From a checkpoint of a small transformer trained on Wikipedia: rotary positions.
Each number is 128 + 32 x the weight over the matrix's rms, rounded and kept within 0 to 255. Layers, rows and columns count from 0. Numbers have three digits each.

# k: layer 2 attention key, 256x224, rms 0.167, rows 206-236, columns 0-223
# q: layer 2 attention query, 256x224, rms 0.17, rows 207-237, columns 0-223
k206:108179085124100076088194174105112071143171158191073116126148147135091100097143118122107103125102126179079086125144134153085145122140197153144154058110163178099130122115072129155124097162131154209119146042172104145154147108132091187132142171084125139156169097210184143163143174107159075171096109178164138085101133181114101091118091170097040114067168108106081132112086165097057104138119136127112176158174116107107088209089101061134090140052129085159058089135090144144195139071074134141153186077143142117143140100077183105147141105132155203076146115209152155152139106158124169074185119180119089100202145097133190138171129142102151122157121091027117100144136160143132113162075
q207:166096127091172103073094144127197167092137167105104158099109138148091100123149177159119129108150233096157177168119081084147126133181136117086114098117121124171098107139113169176152095129102140104157096125143134121111109149126195111094094153147170164149173142135169084163058133075111096104145096125123121127089161176156146158108152156132093175111155114139051159123117151149123149160160112109157112168109170107082165106113149104139108093115107124129169132106138072169089069173117164174108135161095094120214124098121087088149127120179062139139101129100169140084070116106138147088163141079154154105076145092153130157110109111160046157079124135134127142156151116123145104137168
k207:130059159119073119146166119152162103154149120191142085125133153105124129086198093134092090156144163123206152155091123111110132173124094126167097133082110126144147106134144142081099181019094105160107156138139146084104129049169122086177118201112144067173104112093113114086094138129138145104126136121107121137085108089098114083135090133082156102108106146127124080156146066106135122045131096176116086085101095192050138051137084204103154132161175101159152136115187089173110118148134029145171141152096124105134210122093112118114086089101098159106102142117114120086162151140075152112143106089142088179118141144144109182152170105084147085065144144099215118133114116159138130118147
q208:147128116176127155178092119096142156143107112129178065181117111162078119102065116115158129195176110161169119194152102160161132174105118170143147097071148183135135065114188086128126117122114132092117130121158159125087116103086094094084112136109093118126046183226108152114141075170081135147149123162134076087128090136184153122132126154141099150113080099091158194130170125093146122180153203099157096145081135132195152089107177134180070187146171131112155068047099117128154165128074088135114103078102144148152100163104193067128122131132095137164118199150126130103094080125097165143165146135103118090147179110171167190115143057158186178102115129102077163170111149117157085116102
k208:122098189119113098076163103062172095068130114166135178113167090125192079119170107125110134112119054148149026097119143106173158081119181085087187154166087147109087117137096159161120157137134138158106148174138154112150191138132093140081102131102216174132170124190171089085132081106096207110139111127017119138115143104131125145131134120110156146099112077160158144105146131101127136156156060121128104119138124139040178094113105144103110103200164088092106154151139165152109160144121170150054166166133083178137167120157134100133124095137079192110114133140167113114153153108151065110137171133153171118198119061089137128111122090160152151150123140191156108110131125131105117160132
q209:221128142165136124159105120180098088122135195069062066120118078117131100162195143058068122133099094200139127142085089116094116101148150091151170109205103069110225145153124141111114134144124125137118088113144094116159136102168059212093100094078131102121113096141149108192088121158141085175160097150121145218172092149144086081100101111106079138156170103114109118166144145107118093161119180138152132148148152160092160104183138160133104142154111090219127125182108113141191116144147109169179182089109092090040124122159102123119083153099146137179144160168127137137108194120145123122080111090194101057119078103122106087151180161119122103144171171132131112048141169089153165119184
k209:142184114148160127125043067124117164151155177089056151244128188088149168172118081159177066089141137120101168151095105112154187102083095131095065138222167142138073103098096120101112163104155124074124165179098155144099134173118155078071154133101145127089181097121037149110104182099118132181095170086139104108200079117116126091117100159060140198136134170160128126104134076135111119025081128081142172095239094133118069145115205131128146042113120132098144108112116131203155192115139182135122068116175178108073116111145092154082175109187088083116133130106108118137077113133170113139131142157140102136061098119163116091075143083137137173098102138091162100130190111098048084136122
q210:174079169111169190142120130138148141133140129206080119089142188115072082158085127105141198104095134108183085144047124154167140145131144119123152136200109076143102100189087078065144129062138132133169098142174123132051090120204147138103119194142156110182148138153128081147152162204162142122128129147141152097145144119148121157128099105125166147117102160123185084097158106099138113108141121039081150098157148132132091062112078147088146118178131162194142169113166146103053106137154106151117039142130140145104154099117151080143128089080182132109139165164097087142101209137118101087114149122149101188114125105070088154125148121203127086149148109166108170221144104117133123201000
k210:128091094129114132101124112114146165143101110161181174114144141102109106081108151134064130096100117127097091116132079141130128133136127161106177075124210075109134123114148120197094133110134176107085147062113119090071138107056139158098073133168129135115143157126147100042135148143171068119069103072120197067108152077139118146127140081128139140139131167135155136137127084136156129093150138102204087110167100160141136113141163081194173093095112141144101106110129148165179185076150161162133108113110148148113143157176162112091128142132084206123163103113153129096140095113119123163215097118145103058167130184144124172137145105103178111097126156155108093123091096193092089063092
q211:134123138102150065099136118139110182086162111087200138152123059187101070094137148164184130053101139180129109120111170174149116174103110127109163172070081055084096092081086170160119131073192076116104123105128147129165173083148124183110134095065078056118104117132135106126136101126156084143158183130159107132113125105106124161118143097146153094118164141098089142125180143126119228073127198113122174057137180190181223095124140123092110147127175161117079160169102147119150202123096110136108097099122135114119146073168114155072131067177175106158112135149137093156077160155121096162092093141118051119109155139106155120154136103109077184147136153144131168159127145085125139153135
k211:097183172135077209094151103087131104198093180135139128132142211106168147101133153083093188093150119159218194075137169106152119086167120120142138125122160123072105094164140175172134138142170088082125125126098083132154176170118126100124122191153139140076114146116090142208052109167147140112148093089136113125099134183138088114097117150143149116135126187161140118120076136184089095122117105140129153147119106066128114080141132109127176084093037100137185115107104184104138144132146123182108140158130110155156107140155125193187113079061132126162152115066109132088105113166113146128153173101129150130175113132119101118081101102109155104151133138165090133117165058153127085090112
q212:141142129138064106105053141138125122108100112092143165078135146155073092098116122084128106067125066147112151120115141141123149131133165116112119143082158120150135134106165143099087122087145083090181191094111101089147125101104175079095095174119108157123133107122079146116126135045133138154149123197143124171133112119152148164121120149148072245144105073135119132155119166144091124080123109066142117136146108170119174076138077183088141143081200118090108127098135093087068171087107112085157093121150111121184108062099139135071102140141105162123114130110149127119127155103127117157093180083090153156113162120111098178084199157215122117106094128104068124132116107114104140157126
k212:149101148093051166079136120116144126131151129117110095131102085147138121174102085107096154193154137109086120087091088129092153113141138142104136105082100112110120115114115097168135123138125179129148116118111137127174125106143103176106114141136208074133138192121172129110111089102119083156109110109165131150099110121122154124106108093082107090081103158141137112116118103154148155139104041086223090121193181085158101139166138142071126165227149141107139063126162097185107096163114128092109144140193105170143134149036138118125156152165092145120071113152126108106133175102138142142145119189131153189092144152098158124103140083176089119076142138115136129083129149156153098128104
q213:077098204064133101143078122144080169099125196124163105109143181150118119158103183080121124174175142117158175110117139132132142162151163168169076129090102177102156126090162114071160157130130114067129103154149143130085139192101099090109168131072140134144167116147158179137117147109148138087200115145069122158134119170076079117130231142098104097081099118140110131120204124141159111133170137141179118117178151128160207108126018171087112080134130113142116140071156167135127182127111101203131084118104143121097151154116177133131155206142099136117101095173139113160128141136088086146195123173106087174026141098093072147202146163178117159190122111124090138201083178173096128093100
k213:175066186071174099094141169172143075139057107104102110107122152177137059171150085126074145097118053117064128107080113107135142116170078110096156128185141132167079147152076154069115106109110145181096166116102080147124139137174136103099145190107222130099096119172136133110178121166086161149113176137184058091139199117170122154114078096169118141141114063215102174149143079089132166100122143163139097150150163036173043147198129050091058093088105137152075109097120182140072141115126147114161155065102135096163119113185164122059149130092090104162118155067182094143153148129184175162120108104113189128132166121114104186097106119143150184067096140139066134137053127096121105215099
q214:146082089133111117204154130132142150060145171128162183152072155114130161146129152090147113107086061139109136090129127158111154141122144108127086146155118139097131107099146102146052055186101149149066149119076134086123157134093159110173159150146118155078087160138134106134159126143114146123141164124112061118105136100123109107113129163101139109118178149095097104095112146156103122171086113132153160140110100197118127138151098103179148109106152183120047094140161050122172118159097099189094106071123164136161122067138199121077213188073096142140159128101123068117172123107165138179156163127166103099142083126101141137152124184240138156143165144147081111174140147170053208093150
k214:081094135071160136046068122105176112186125143126043119097072097149103105130153097067138132179149134092122084145125120133085168138145169138144052128136208086119156113101158051074140196162064071124097065159120151155073101140144114118127101134149071135090098128125166080130165086108087140141139190070167063202116161122142153135121127099139130213091081160160120171110084156122172121096124081176160112132130134138143090146170122145152085183149152127102124131053167130094084115130112136171106118167089111132132133195193179161137128140162131122086145129183137083077082121107139107124102103073153158183090148099116155114085217054100145130110088117166130137140119072142071095114141
q215:154186110121076140041115160190141098074148167063149140190051108060088121114135161170119101127106144155138181165060089110131076202129119176161161104133159192120166131153136139120118132148098136111143206135109168164154145088124132077134067088108142117100182101154090143154129129132167163131145128119125118158159062080154084102098157167114110055064128118184128166109122120085140144132123128162069167165078198093175191125059174133065130156155099165105091162113102139169167176126140164109095097099160121107133088072091152172183176101144199138132165081122116111101152075187173159086167140138134113130154187105148123153124139113165166108177108148165175101126165168215151097127120
k215:107073131168107129053104099120074150167059125255084118150136181141119078148071145124181134176157130152088182144083128088156136177105155135101120155188135080133095165186104122160094094103146117184108114136142188117107113158100121115085165084129135108151132142093116142116110104098146138085170169130161141071060118197118121114111069129133109167191100064061123140103130070151077103067151158110091117112083101127098162070118098113093164115089158123118127113133103162124139142112078124219115209114142136098166112107205109135123152104093138072167120122081090088117162163094109061090096130109058132135142145138136125104109178137204169192153117145110094174121109156096146129196111
q216:051130156089152141131126080124132156152115115095140117155113107068193070123114101117203121134128072136024092136047137068099079116166059144152098109137101170126153191156181148116104107184164103229172131152116102110100112136117117164164179135083136172120102127166089147129158111202112151162125134151078087135093130113171182148115133106118129137178134120071139146130118118144158138177174135163152155156115077172064112145100070130068157184176092130140101109116141149106117131117167082111139149191129139106117217186141137081084144134050148127085158125171121135096080122090104143130031154218102188142117108118158145091164124086123091157148151123140157149095109149156110107156169
k216:059158109122121135164108109195074152133179149113152142074071159116127137126159150078133133136047096100162116156191078170114109129163175034146113128157117054027132136147141144169125115086185156122160122131082133169180111151109125151071120083121075137135146165112084166094136123085085165071087083148086135072148156156199116209143142151148064159122198135116109118115153164101147135169130169130105128120202117044108151194081086070143091099068166116141183131128131145142178136113147073152105110161095141175139101088125168186180102152118172191134145121086091116144139056102164130169082147135148064117127082134106164136134082122136161159113130166092113160125122223025186093086132
q217:152090154119145230163057134095100115191106078187148140135135116110163097088087169101110110120115153138070152137109102152124073164092127146223085166147214132135142133119115081103131114137110156112047172068094104124207158136205178075158119123139129072094114146123121137197130129133080117135161174091110128126094148131115144116093187099187133147096075148120122108105174127115116128113217083172188157114165133122134119113152158115172141130066166160120056174083160095131109123180116126185181050090186137199117174111152122123059102098072131106160086162141130147105115088175141071197184127145131109111156132118069102092110136137116129126165100140116138210130090108126139147101099
k217:113095146105201186184159159099173099175115184116113134125127093110122076129166093117146101140125125144114068099091104112146116096160195112098171111097130159148130124100085127097101126141127168094067115136206117108178109152072156172093090103167155152124108150088072128137061110111151068087174132111135137158181147102141156078113178164122159138159120135107161133162144117174145166126105098128114122122140070169126168091090082125109167114046088159187136142194096125095107149139126106089160137129137106117110114105163107089149123179141115105159199087137123159091092119129133100141072171089095104126156180127131177151099136146133181131074109163138128135105151177144155150158132
q218:156174169095180184107109091120112106190177137113168125093084131118114170041070194107119197152160141152104084163128102150072194162171207109198113097144087129144118119132210107083133135131150079144077095208098144106153104086108132149134130077100130147160139184063125064161087124139093096187126085075068110145158176099103059142138113123151185173153123133111145138083076087118118105151204137117106116083094146170178097118105093151149099162186106129105205175188115103123093173131099114137142138055139144093147155108180112171115083110180101067138061110118137109106161171179137145097177110101111082147144181100108118103119120135130137124150117142089165163118077144058102139154069
k218:078128162103049173133089169134113171084145104080113144127182094168109114120154104198158088217077163162126112094107112095146063120093139154056113144149167183103104075094082176167139102128109135120078125128078134128135092191112093128154144158146119147116142159078123136137175151121150102161075174109150119116153154110144082090084076135196146173133193115169083112101161176156092136168222246197169153131169174142149143143112106104166061112153069120189134115109201135133160141115138172140100123147153127117127044101171095135105166106126101152083099127088125136086195124109162074114145131081097157112135151086107114126177100167110107114128081133130129161184077070114117091103133
q219:136149133099165063101111174103145123084162159105110114090144164170123119132131123176100166099067103146181120169175125132119124119113141168109147109153114174112060138152063180110141123106172121153128148132126135070156076146112079055102190139156127105150143119092134193107151149184161170125164139125100124106185088111145089163090127196135103143111066084155121122095089128126183155130104172107110094120170107166164122110111146112112176144096166141105133114098083064073108123082069185109145176178090105098095155129128164141084164108116124128132099112152217094102074156125115104123145181158107090085043216095117099179125125205092079131154106123138134093149163142111126128098121
k219:114086128137070163115183125145129143116119123118128173117118106133192140164141143124139145145117162136111105120167147146126099145075125084074126168147102172121153170159109147143196101124146154168117098095107121147129172089142174142191091117132059110147091176176116073123101157107137100165087077113163118128066214153104108127124122084110146068153049104113128172134100086164093156056084168135156135141091075152093103186124181129165062182216161129159110089102082166182153153095135155146090074118123129138126077133151159148158126151114127141117149090092111175108155155138058107197145159109116136109186184161128187188073110133174177141108149146145166059098114083108140123122094
q220:150160131134057069142128124125129131119125172159097149070147115086184136117153134150167125089074127099118162123117103186086130111172111211091129124139121061213046128188101099144091155119141147095159134066174189127173132137119128132082106144133123172126122081170182104101170094135138151174119100165080172159141140145163121132133108150095195092116108172140130130085088116136146148148213157126112162124149101190185129107117099135157111143098118101182130097130141138165093138106100158108101131147139098058144135126109071122120122154141116088122134147133214126133191180144106120092103088195163122144104127154143165149100100106130143085168145095163108179142098145085131118135118
k220:144118114164077123148193126120155105147108113146192110116113059125138125139093171123102106158145164163117138116171161155138120195095145123142162158120144099092070118083131130107132115093123123104140085119118125137094117118135135103124136134148123171148136155128108098106140109110133083138085145114097139103111165076108155092120139100081042085110104133136134125141119163132077165093136096077120169144098107097130140117109150109183124144120101136114145103126188086086156157098149204176082139146153132147142163180126152128110135153169157150136139133135117163098161070144119131122154164130133128135116032183132089197147132183118141035105106162091097153097119174149101134118081
q221:142184167094147113172182158131185088134097130154129092100098152114091134119109074135118110127129137124117143126153163093099159136065101109096115143154125158149151054162148119123119156120089118107106093115102133095114135174142112120099164063127089094120147153117097135122094183100133158070162109202122134140088156133163067128186159161110084149156159133091146122155124135158116177155105118110111178175104136156123134103169147071138142199131098115092177099075189114154122110072112080082196155131140089094079115083075048097149152140163164123107112055088107177140078094092090228171098147065132133070120061077137132107155146109146161103131144136139139114134127099194108178177159
k221:165092103074086098099149091171128132128099129124113113091177097120132152145141074129149140104074190154116153134151132185112175192136145070152072125146112149100138126202165158080121163124136151131105121170151157141105090055205156116141120132138179128148184148166178102159176135171182096136126139093168148221103141125096164188181115139111105073144125128144129113087200175161117085143107167131146125146084156164145132115121116126117137165186159069155124124162143144185187132110119080102110147133137101118166153115116122158048118151151122156149115127128123105153165119124163139091107109133132138174124101067129121158151144195154148140149050167153149114116073156201161137090105
q222:126091122181158092094168073171189108091116172032135189188117143162179114117072092178117131146173087118157100141136116142128065166098102180106133054159146150096117078172188156141157154138159120160161115135154123097152076138169129074051168043142162023184151144098076148113043122139090046126134134112096141074155119131097148191162125164126149167136151132132114129160203093078153165069153092142105131114151189067165145060083084109107161124142151119083128130145182056136090093167160208161116186086134086173107109165064121161125144113093114184164152130092092069119100164171156137136131149106073136161171107131115167105160109191130120140113135170119051146160150181114124125156114
k222:104131084110129143116102051109122154143099078126115140029114098061073066134121151120140137123168133122115092094119177133100117193161180147074113127114120161154128156166078154121120106128097137076111179117095096174091166108096112110161088106180118139137142163112149128162165118057107146114127116118096149073156074165118150149120090138152153156100132152130121148139092132196163136106137093069154115076152119164106123156130110195103103132179159132191126075119181194146156177079125199143087120134145096166192144131101123130048126076089157088098166180144133122103138107123124111123139083181126165083171167114086092158128154076113108105115130137150122102140095118153146154106164
q223:072185168118077137120124082147119228141147142147138155118148174080211102120163110140105146154075095186133088135123115077112157176124142191118063132098172159200137081127111152162092236121147169124149148081138066161136161105215148113126147114170150087114121130141098128154136087116213138124062114163135153111112108123114124121129198127082152087158156093133059160176096086101115162185184138174134195088143139158130066108139141071143131127165037121147111135172111068088146144167179107135176150204095146080151154135125112151155173109144131221169191103111129123102118122069121099137124127142115163134117132178164095071169079141140154081094171167144076153096114090075097137116119
k223:118130164111115126120103204097135117170123118105145110106086113087158163154114167111099131206116165112171145125116152200111154117177095101111180111179137114134152121076166165116134099090064130162113144109184101108090134081155183122156148088107081194165176129120163160167061105093092042083129101097139116136145160202149059124091125097081106206105162173113139170124160132170080166067116084081127116126091084154109118138096162188109132118134149110126170224113186129184168130109126135149139086129103133098113110176097135162178201180120054117121096094056069099112135116157133154157152117129148128119109079145155162143079108091136166048092094118146121092137071140168088143111077
q224:125163113094103159134099105097114212093118130092171147139088150166120098106112115099149130197154107098095196183157156119133138111114152099084140117161121160130191149116147163082104089145135115115099119185120135100184109116126146118138085069156140143131176100158104116123179117142118160103102160139185135125157130126153077128166094160119135118195112131181131137195138153165119137094128093115118140147143153125136121122151140143099117138185159120149134124100115079120104142119098157119139175131161104122150133105074147154078132136201134137124142110124169147134136105153123135146143085139107130171156153102121105139122112127144131139094082201110105113133133100117105141132120
k224:070035128093099140115100144117141118137134150132125151147144125096075105149142166148098149116096158096125115148108131104100162138083123144114100134108099161090116129096139101157168189136070127124114126115099121135161154144092156104128130154102124096094122160098142136103132184144098139121123114160148146148114176131089127166120126103205094136133121108076103129088099094105147158127155110126126120132136119103174132088136132140094126114161115142176132096125076089154131041117118136148154107122110111155118129095148145125093153147110133140157140120091111140118155132139133136136127171144152118134135122100127083155112050119113141075133129131088123134104096141120126161115151
q225:157074122130093094115126099064109205120114141170156124161178163122145139111166114167129105176087154074115099180143141128134062171158077079130113108174146152160131100129142104175135129109161133158145128169138109107122130108117161129162116120139175097057140138091135122112128112114144160083118172139157110112097155109126124130150143135102127111130121112104113136086111147181119081118114069092089151137210129140140141146149066131145106132187143104144135147154144114165141142155115113098125135155118105147104124178130150135105122121154150166090149114137133128193110165133151112129091109102153134171158167129112100120120194201124110119188146114117157156134104133110137150105123
k225:061104103096124101193142088161091109105102114150118133162089083121157068133134099187113102103120123154085135129102051154162127118134121121102103104095138121102148137078112127155140163124060165146172112127146143105130138132118152129176166117101145086138145138163159105143174167147129074159120168125132133177091145143118108131136124087097096114118108131084105170136085086140128133150137154103129122164158127123136125125137158121154167136114091145136107137120110060104142042159134107120149081133093116120144146127146154144096170130108114109194070157129115145117153143100082196093145139142162115048120093132155125117127081127183143148107115173107122119118144098213154157170179
q226:178113149118127170121151135141115053104124149061127142069148095114102104121068104117116139074115072171108137109142147185094096176134098151113096136158140092111084194076058083114078178099096087124163105108106155155154128144169149147117108119140101149157136098125147109154128076108189127155105113151131132168143121072129138074113130106174084121106138166108142182165154137109110124158103107123101076095071097099113113115135114102120178153083081124110168117134114137170155088150126081171173106184120099113153148069094107156147128115074096126148145179156105106144066129163094127084189128155109102122094148145204178059135092147110149151172151133155148111122146133160148152123150
k226:163134101139106150137125104140126134124151161142135153156132179156133148178141150077122143188149166130146153088111126105126121100093071177129141075128162102121092119091120131154107135127189111154117189144127079147150121132104118126100117128147090130134143102129071136126079099100076144081150080107103129078125142135124136147179128112137166128122146130195071146069118172096120105063081152179090138137102149125129153105164157148111187095122111101099109112162163126132113143133117100129100101143100170135146135122124155158163133137137182076133103143112158132122098160127161134103143087122114142155111125156152129149150128152130144104151142162154142153114129099126110163112121
q227:093067066158137093138149174142119148145178148157192155131099100144134117078138110100192126153182106132130124129138138120124069091104162146148105129123112130073130121214152157164150142108114159135117145138106154080128105136120139140122086091094134122138111143090108129116162096156123144105151119141134123185166115090154127124131103053168103122115137162136118125118137110151115126143137136125150136140145134152122112151115131142151134125132135157179141123170117137136150143138133146174097122081158065137175134121126152117120107118102098125149104154107070110101146157124095123160124137142084127112123132150140118177133111168090118163094129147103089151100142071120133107107106
k227:061116095068137142122141164105178129112124141160097101100156136116105109158103115161081146120129115098107165094125132123175160128144126140157115094140109156155103121118123093139143105162165115171103095124112126155099132096106114126105120142120123110133114116106151139136067126116120091129193170140118118084070157136094114083121130128147137122117131150128166155111150190128126119130114191169109112170146165100175131098121187162106137126108159103125139133114113153125143111121112155067150102086086183138158178174124149101148117120093136078127145143117149131123092159138127082128117138118144099147134145069137143168141159120148148116119056165126180062081128101059139171127183
q228:105046100130123072140167103141060101124095108119168143123187122151100114174087112103141080085085108109047087154136101120118098144151131094086115104111118085127104161151086145135072126135140073146131085132098114124143136102097143132101120155200174144117150101186106111107133163153102150143082125089092135159148161125128143097065122171076132174118106138146116156138152155111082098160056170120135099138101121135178143161117134062144108097104130130109162065094065151119158115153103129087094092172154152210149122084144125115090113121118116123112137115144140127111143129189123067101127174141081092151152113179177114097144065084101161157111158147127112126111192092151150105090152
k228:097138138131117090140109082104102122135129100099127123101120145136109114165125155116107140133099165177106100149108081122107123093089153104136201163122154153138090097121069126117120155063125153115097116143132149173132067129127127158116070152141117104146076073084154105090164109123085124093139168127162142089170148082142097157158122090089134108121116079139136096169137102119109134148124086126156139114121156142083138158100119184151140155154169111131123111100076066136179131124117163195112100104103148109138087094125104115140168126114111104185176152144131115192146125130095142099137157153120109109124152097115109128146170116178159155163129097137143147086153117127135138152087
q229:129152098126106137126155099133144101116158137145156138181114105088168154094104103149169117163105111116128131108102124097123111082104151196173143115097123120122126160129139153158078126103140070128140118127134197109100118166147143203120160167153104068146137105125165136116084165153144121106138096108136108187151114114162090065092139118123102137142127124177144129104066154156118118099056059143110096152094099124122145157142131111181155149154104138168140201080116115143122091110086121166172160132122066123178139135107175156119090124120104158113167037114127116132154134133104081079122134150120141108109074109144114093120161129101173129082123104162123123084102110100089110067168
k229:133158158177147083137070128130048124129152104112098156073141207148146193159112120151153096115109148056131147143117175203129113127161157129139143123109161179102109131083155121137156117105164102075096156047146134141174125126128081117158155131097093103103116089132180115149139146097175166147133134158098128150146166101084140125121095074173078136149098143171106102191163148113113133102109179076059102147156178138120122106115066133124134145165097109126069098164114116112095111127170106087140112077101103175107125117126126093101110134112130084096108147089133139104161147157151161191106098101116127078137111134168132088131121146144109194112089123126134142145127132134124149124095
q230:119187149151148158158118092122094054136178154082147131101109120096134126078092145165139144112146158102174129104154155050126143150114109045129150133163094140140151187092100154156154152157093104172164106103070147119139125103117156156137139179120126148102213125160156098153148129162120153100142114130109083091181145138143152105123126118135148109116149080145119201118144188099107171111106161150141170073076114135186068165136153151079181120113084114105187133107131097145173116201157119124117159164138120098098134129120163138118100110119159196102121140107141150141094128133061168106167144128145122085132112156164209126156142078112164085091136124134172079098166120123094085121100
k230:130109077164130111101129128165172024132177115128178164105153096131183133135100190128106089124107161059162127112158119095157087087117107146117104130140136105119127141149172111117118092137087115178112108161177158087103125121119096159151096136142123163162103117113127145105062029103113140141100145141102147100074123107138112086162109114063097089064148134143105063113142135154108048129143137126100149092137124104090173128146177160103155120155143137133125075119120120127127129130085104171168165102130164131175110100159144143125119169115140131132144137101181157088140192055185124064114139079152133205139144108103134136145108095113151154083141169057137117139130118113128104078157
q231:147109095103145175099137130179113144096190116114124089128116131135154135122129099129143134107154095082099144164091183082121105106160139146094114148156145132144129104063133123200138092156110165107149135136144128140167122123143182162158078112134075060146151178124138135128159212109168137171094125118133094123147099081129106124144126136136098180158098147148143090123142150160095127120156089171154109154108104134158173122142134136184134149111109169138148131174162102156116137115095087133122075075136101148144150068108132118162095107085110123153124165126123196114128178126106137182129188105127170216143092123143114105086119120104146116136113133163155116088077152126148120097106
k231:035166177168112093110127093116126104149087167153111120080138172151138101156116103130081163097101144129133112096159185170143120100101104201124143084113134152088103113182163131180143079196147145136126128122117160119145112175075118153134148143115093149110134102167134158139161159144155051124016088198099107116183101102156072142083140108163128085145106134108138136105103117178143139157129165114076217209108174110131123146114112113132088193121103096149120174090102195076124127179132144082152112111140118090078113116152181143138080141138122141138091159112147122119167146189123103127123134136088124119145132107084109158134115110131145112159126160063108122117094152168026116119110
q232:084161133150157120133094141137101180118184117141139150133166133184133216171149146120166131114114105082041143186145101161088062155143094123087218139133198166110179143150180110090137139068089194154119153137095117158131133110135132164099089111197146119076115060078135122157145114170172148179098114107132135110098152130142110135116151125169150156098130094150140047115096131122121083130140070112094111106193176154094163144098129151089124079097162127115167121146125131102144088144148174151082112224141080112125083096159127145127141067139122104108141200129068139118135125155162148140126100161125179140150185179168157108141161154088107143162087150143098139142114111157142171118125
k232:122063111070072135198066157066072165113150134149107120149085159160102106176116104136125123087041121126085151150156137138066093107139145158116091145113143120135123169122095111119205147102125108131114154069138108164128156114154142123090144134105118171121116089114118148158210171092124185137168162112159148083112096103133118100145108140133122193131166093134191110114083173068109156119208121127114097113154111097139125159097101155183109172110156164142126086126092151076148105120122188119153145115104145130154134174128115178097117092116114153101109110153147128111119183155151131148115150190091100125174112105133130082078150144143131119131119163171075108186147123099119159162107
q233:084146088094080124144102135120120207111115182183153178108149191115136110117148142127135115143160150158121152071125181111140077141117154164098140123120099071121157100141158154130120130138112105134074146145181160069125101105135093097166207133203139136129149120117115151116085123151115097177076170093105132160136133171158109124079209104123130123137119189179058101064113146135160124122165158160151135138166150176125157127151090158123121182167086106136155127100152105140149094134093169107199148150133168122114191134155138061144096172121107105117124127094123093093153125092166156128164152140149095168129116054139143072150124106111076141043150085152134154119144138075118191107178
k233:046142085123138074107149136117116112165143144103075160177120140199145123136140137102121147110148123068158074128154172126129180090089083094112071085128179089143114131111183131125169145150100134146167121135118167113153141085155161131191147145104107183155087089134130086114121136107148099106109145138109127144157138128093128177167118113106114115120134155153068103122110186198088146086109116146132133098219114158131114107061200172159203130148111182161139150142135202108106095118144138114073098186060184096152097140130155133106119131112073098179140128047168052097191193090119116176158090078131190113127160151181139127159118123143140119043172152098110145158123163126043119065181
q234:130084151099066099111175120113102194146162121162114153107154106140088146174168134121107147168152191164156127125104143180145116147059122161099149084046087103164193120133180108120117142134119078151104192142143162147089148060162126150147134126142227114046173132112167101125055162079099104115150111137228130079133125167039062165165106140157134163104056173083126124147134123157170048147137042063147120117146159150048105148122106117090109096111164096081177186071184076135128096128146167084114187149086101065178146093171128028083186115173103102134090137139103067140196122153099141070095128130110126125115060129132094153153111086168061082120123080112153096115134131086093132122174
k234:135163193183059094125069104091120122181098113196144119165127094126072124134154150130116088110140060161100111191155109117093170083148146122185086127053127141096109134135119165127117142139091114169130140120143120141123102148102144154127083153101127060147075163135097170141165096156084137154080136108136113145101152115142153061132183084127117101104199139135173130117142084142098101105137116104172095148124165149089105113125095118148077142119151080139143158088120132157097169150113100137144128122169128176121155143108133127110152164166094127126096101208099133144123120124123143093143102143150143150116140127138143101079151172073112085128142121122145132125118119144188108170145
q235:153153163158110146150193124169181136125136094100124141136202123138094148137162132140101118132138157166144188197113196097163138169136077088111213182149137133128147085141174089052082099155149112116157095071097181134115095097139107104097088099075147090105125164139112068103160130146073087168107107168131129133130131126121177186155131084113165122114099113158127118111115120046168098090076129125096131129107162091145107113137146134132156164120156081099064156129141111136149109110158124120177134126135190105119125107198178124097169123095106139103084152161127112161223152193081193063155101118141138085122072088130066135089086130146075134103164098050158059124111123151129030131159
k235:111099156128122083074100154100114112083137120199144169129122174171100121128100128130166156163124169160089122168156145165115118152166104200153136143073166136140083139121111094153107111145147137134086164099057133145148166134143129143036149160081158063121083132110106165162164147163149121154084165143101090116090108149151133119141167157159155079143052164136164122112130103103111091114125105102113148162146116155144116111139145148135058117156107085092153145140093166093096141142176101155092099089113108109068156126168203151084175078096141151147116132161129087067105130087124098114143067097123159135140140136178074128110135155153137121137124138083080122165162078107126141148033
q236:144161057094156162133130092091111077160184125087074150137185132144159187149122094087094139111114098123130070091209146120088118171097163130107060100110135124120165142124047098131074138125066100138132100137138128142105131115060170161137120206100119131150175129154147174144119117180122171132144173089108176151111170135176138097139092161182091082146123171117156198084230148149081115143142156149159111070103129125146119105112129176098185119131114187117166057113142129136103120048150120080160116151118127103148127117154106095151136082116127154081086129117136115110242106135142088128114147129147169149159136160173079151171024154179196185157104147105156102144098133145127155161137
k236:135075154161131199098060196100118133126134121102138168175102122180074101112094145137167121159125119103161092100136158163186082089138094163091138152169130125094144130125198122115114148117127154174139041148149107054146085113096137148132171051182101176087074080121160133052115093071132147183093147094120132180123087112128143155148119157152145103123076056131162121129141106140142137070122121140096131185094139082140091156101147121137121138164096108138128110116094148108091135107162123130113036089140129119165165134133121115132094168129087042087093123140082126111119110101133156130154192098089171114092130181130132132204192162066123115137149166147100072141140176151132105111171
q237:186145145065156113143093132171143173142108100118088176106145156138098131133089146157119141119117137119116126130166118176164136166102173166152113125074102144064122110106139201178104121189111187165096182168130118129185157111129122132163151128145111182137149128056157156174103162131090106156152109178131213074152143124145118154202117109166095125150049119158165160138123172133113092137105152141103156130129170140099131099147138146091159097151148126068183119133130101190114097096126118154163132122115135085151180143151153135114130148073116115188086135151162028145126103104165122098087105142154134100179082188110110157069136108171032120153118141101121111133141124156175162106129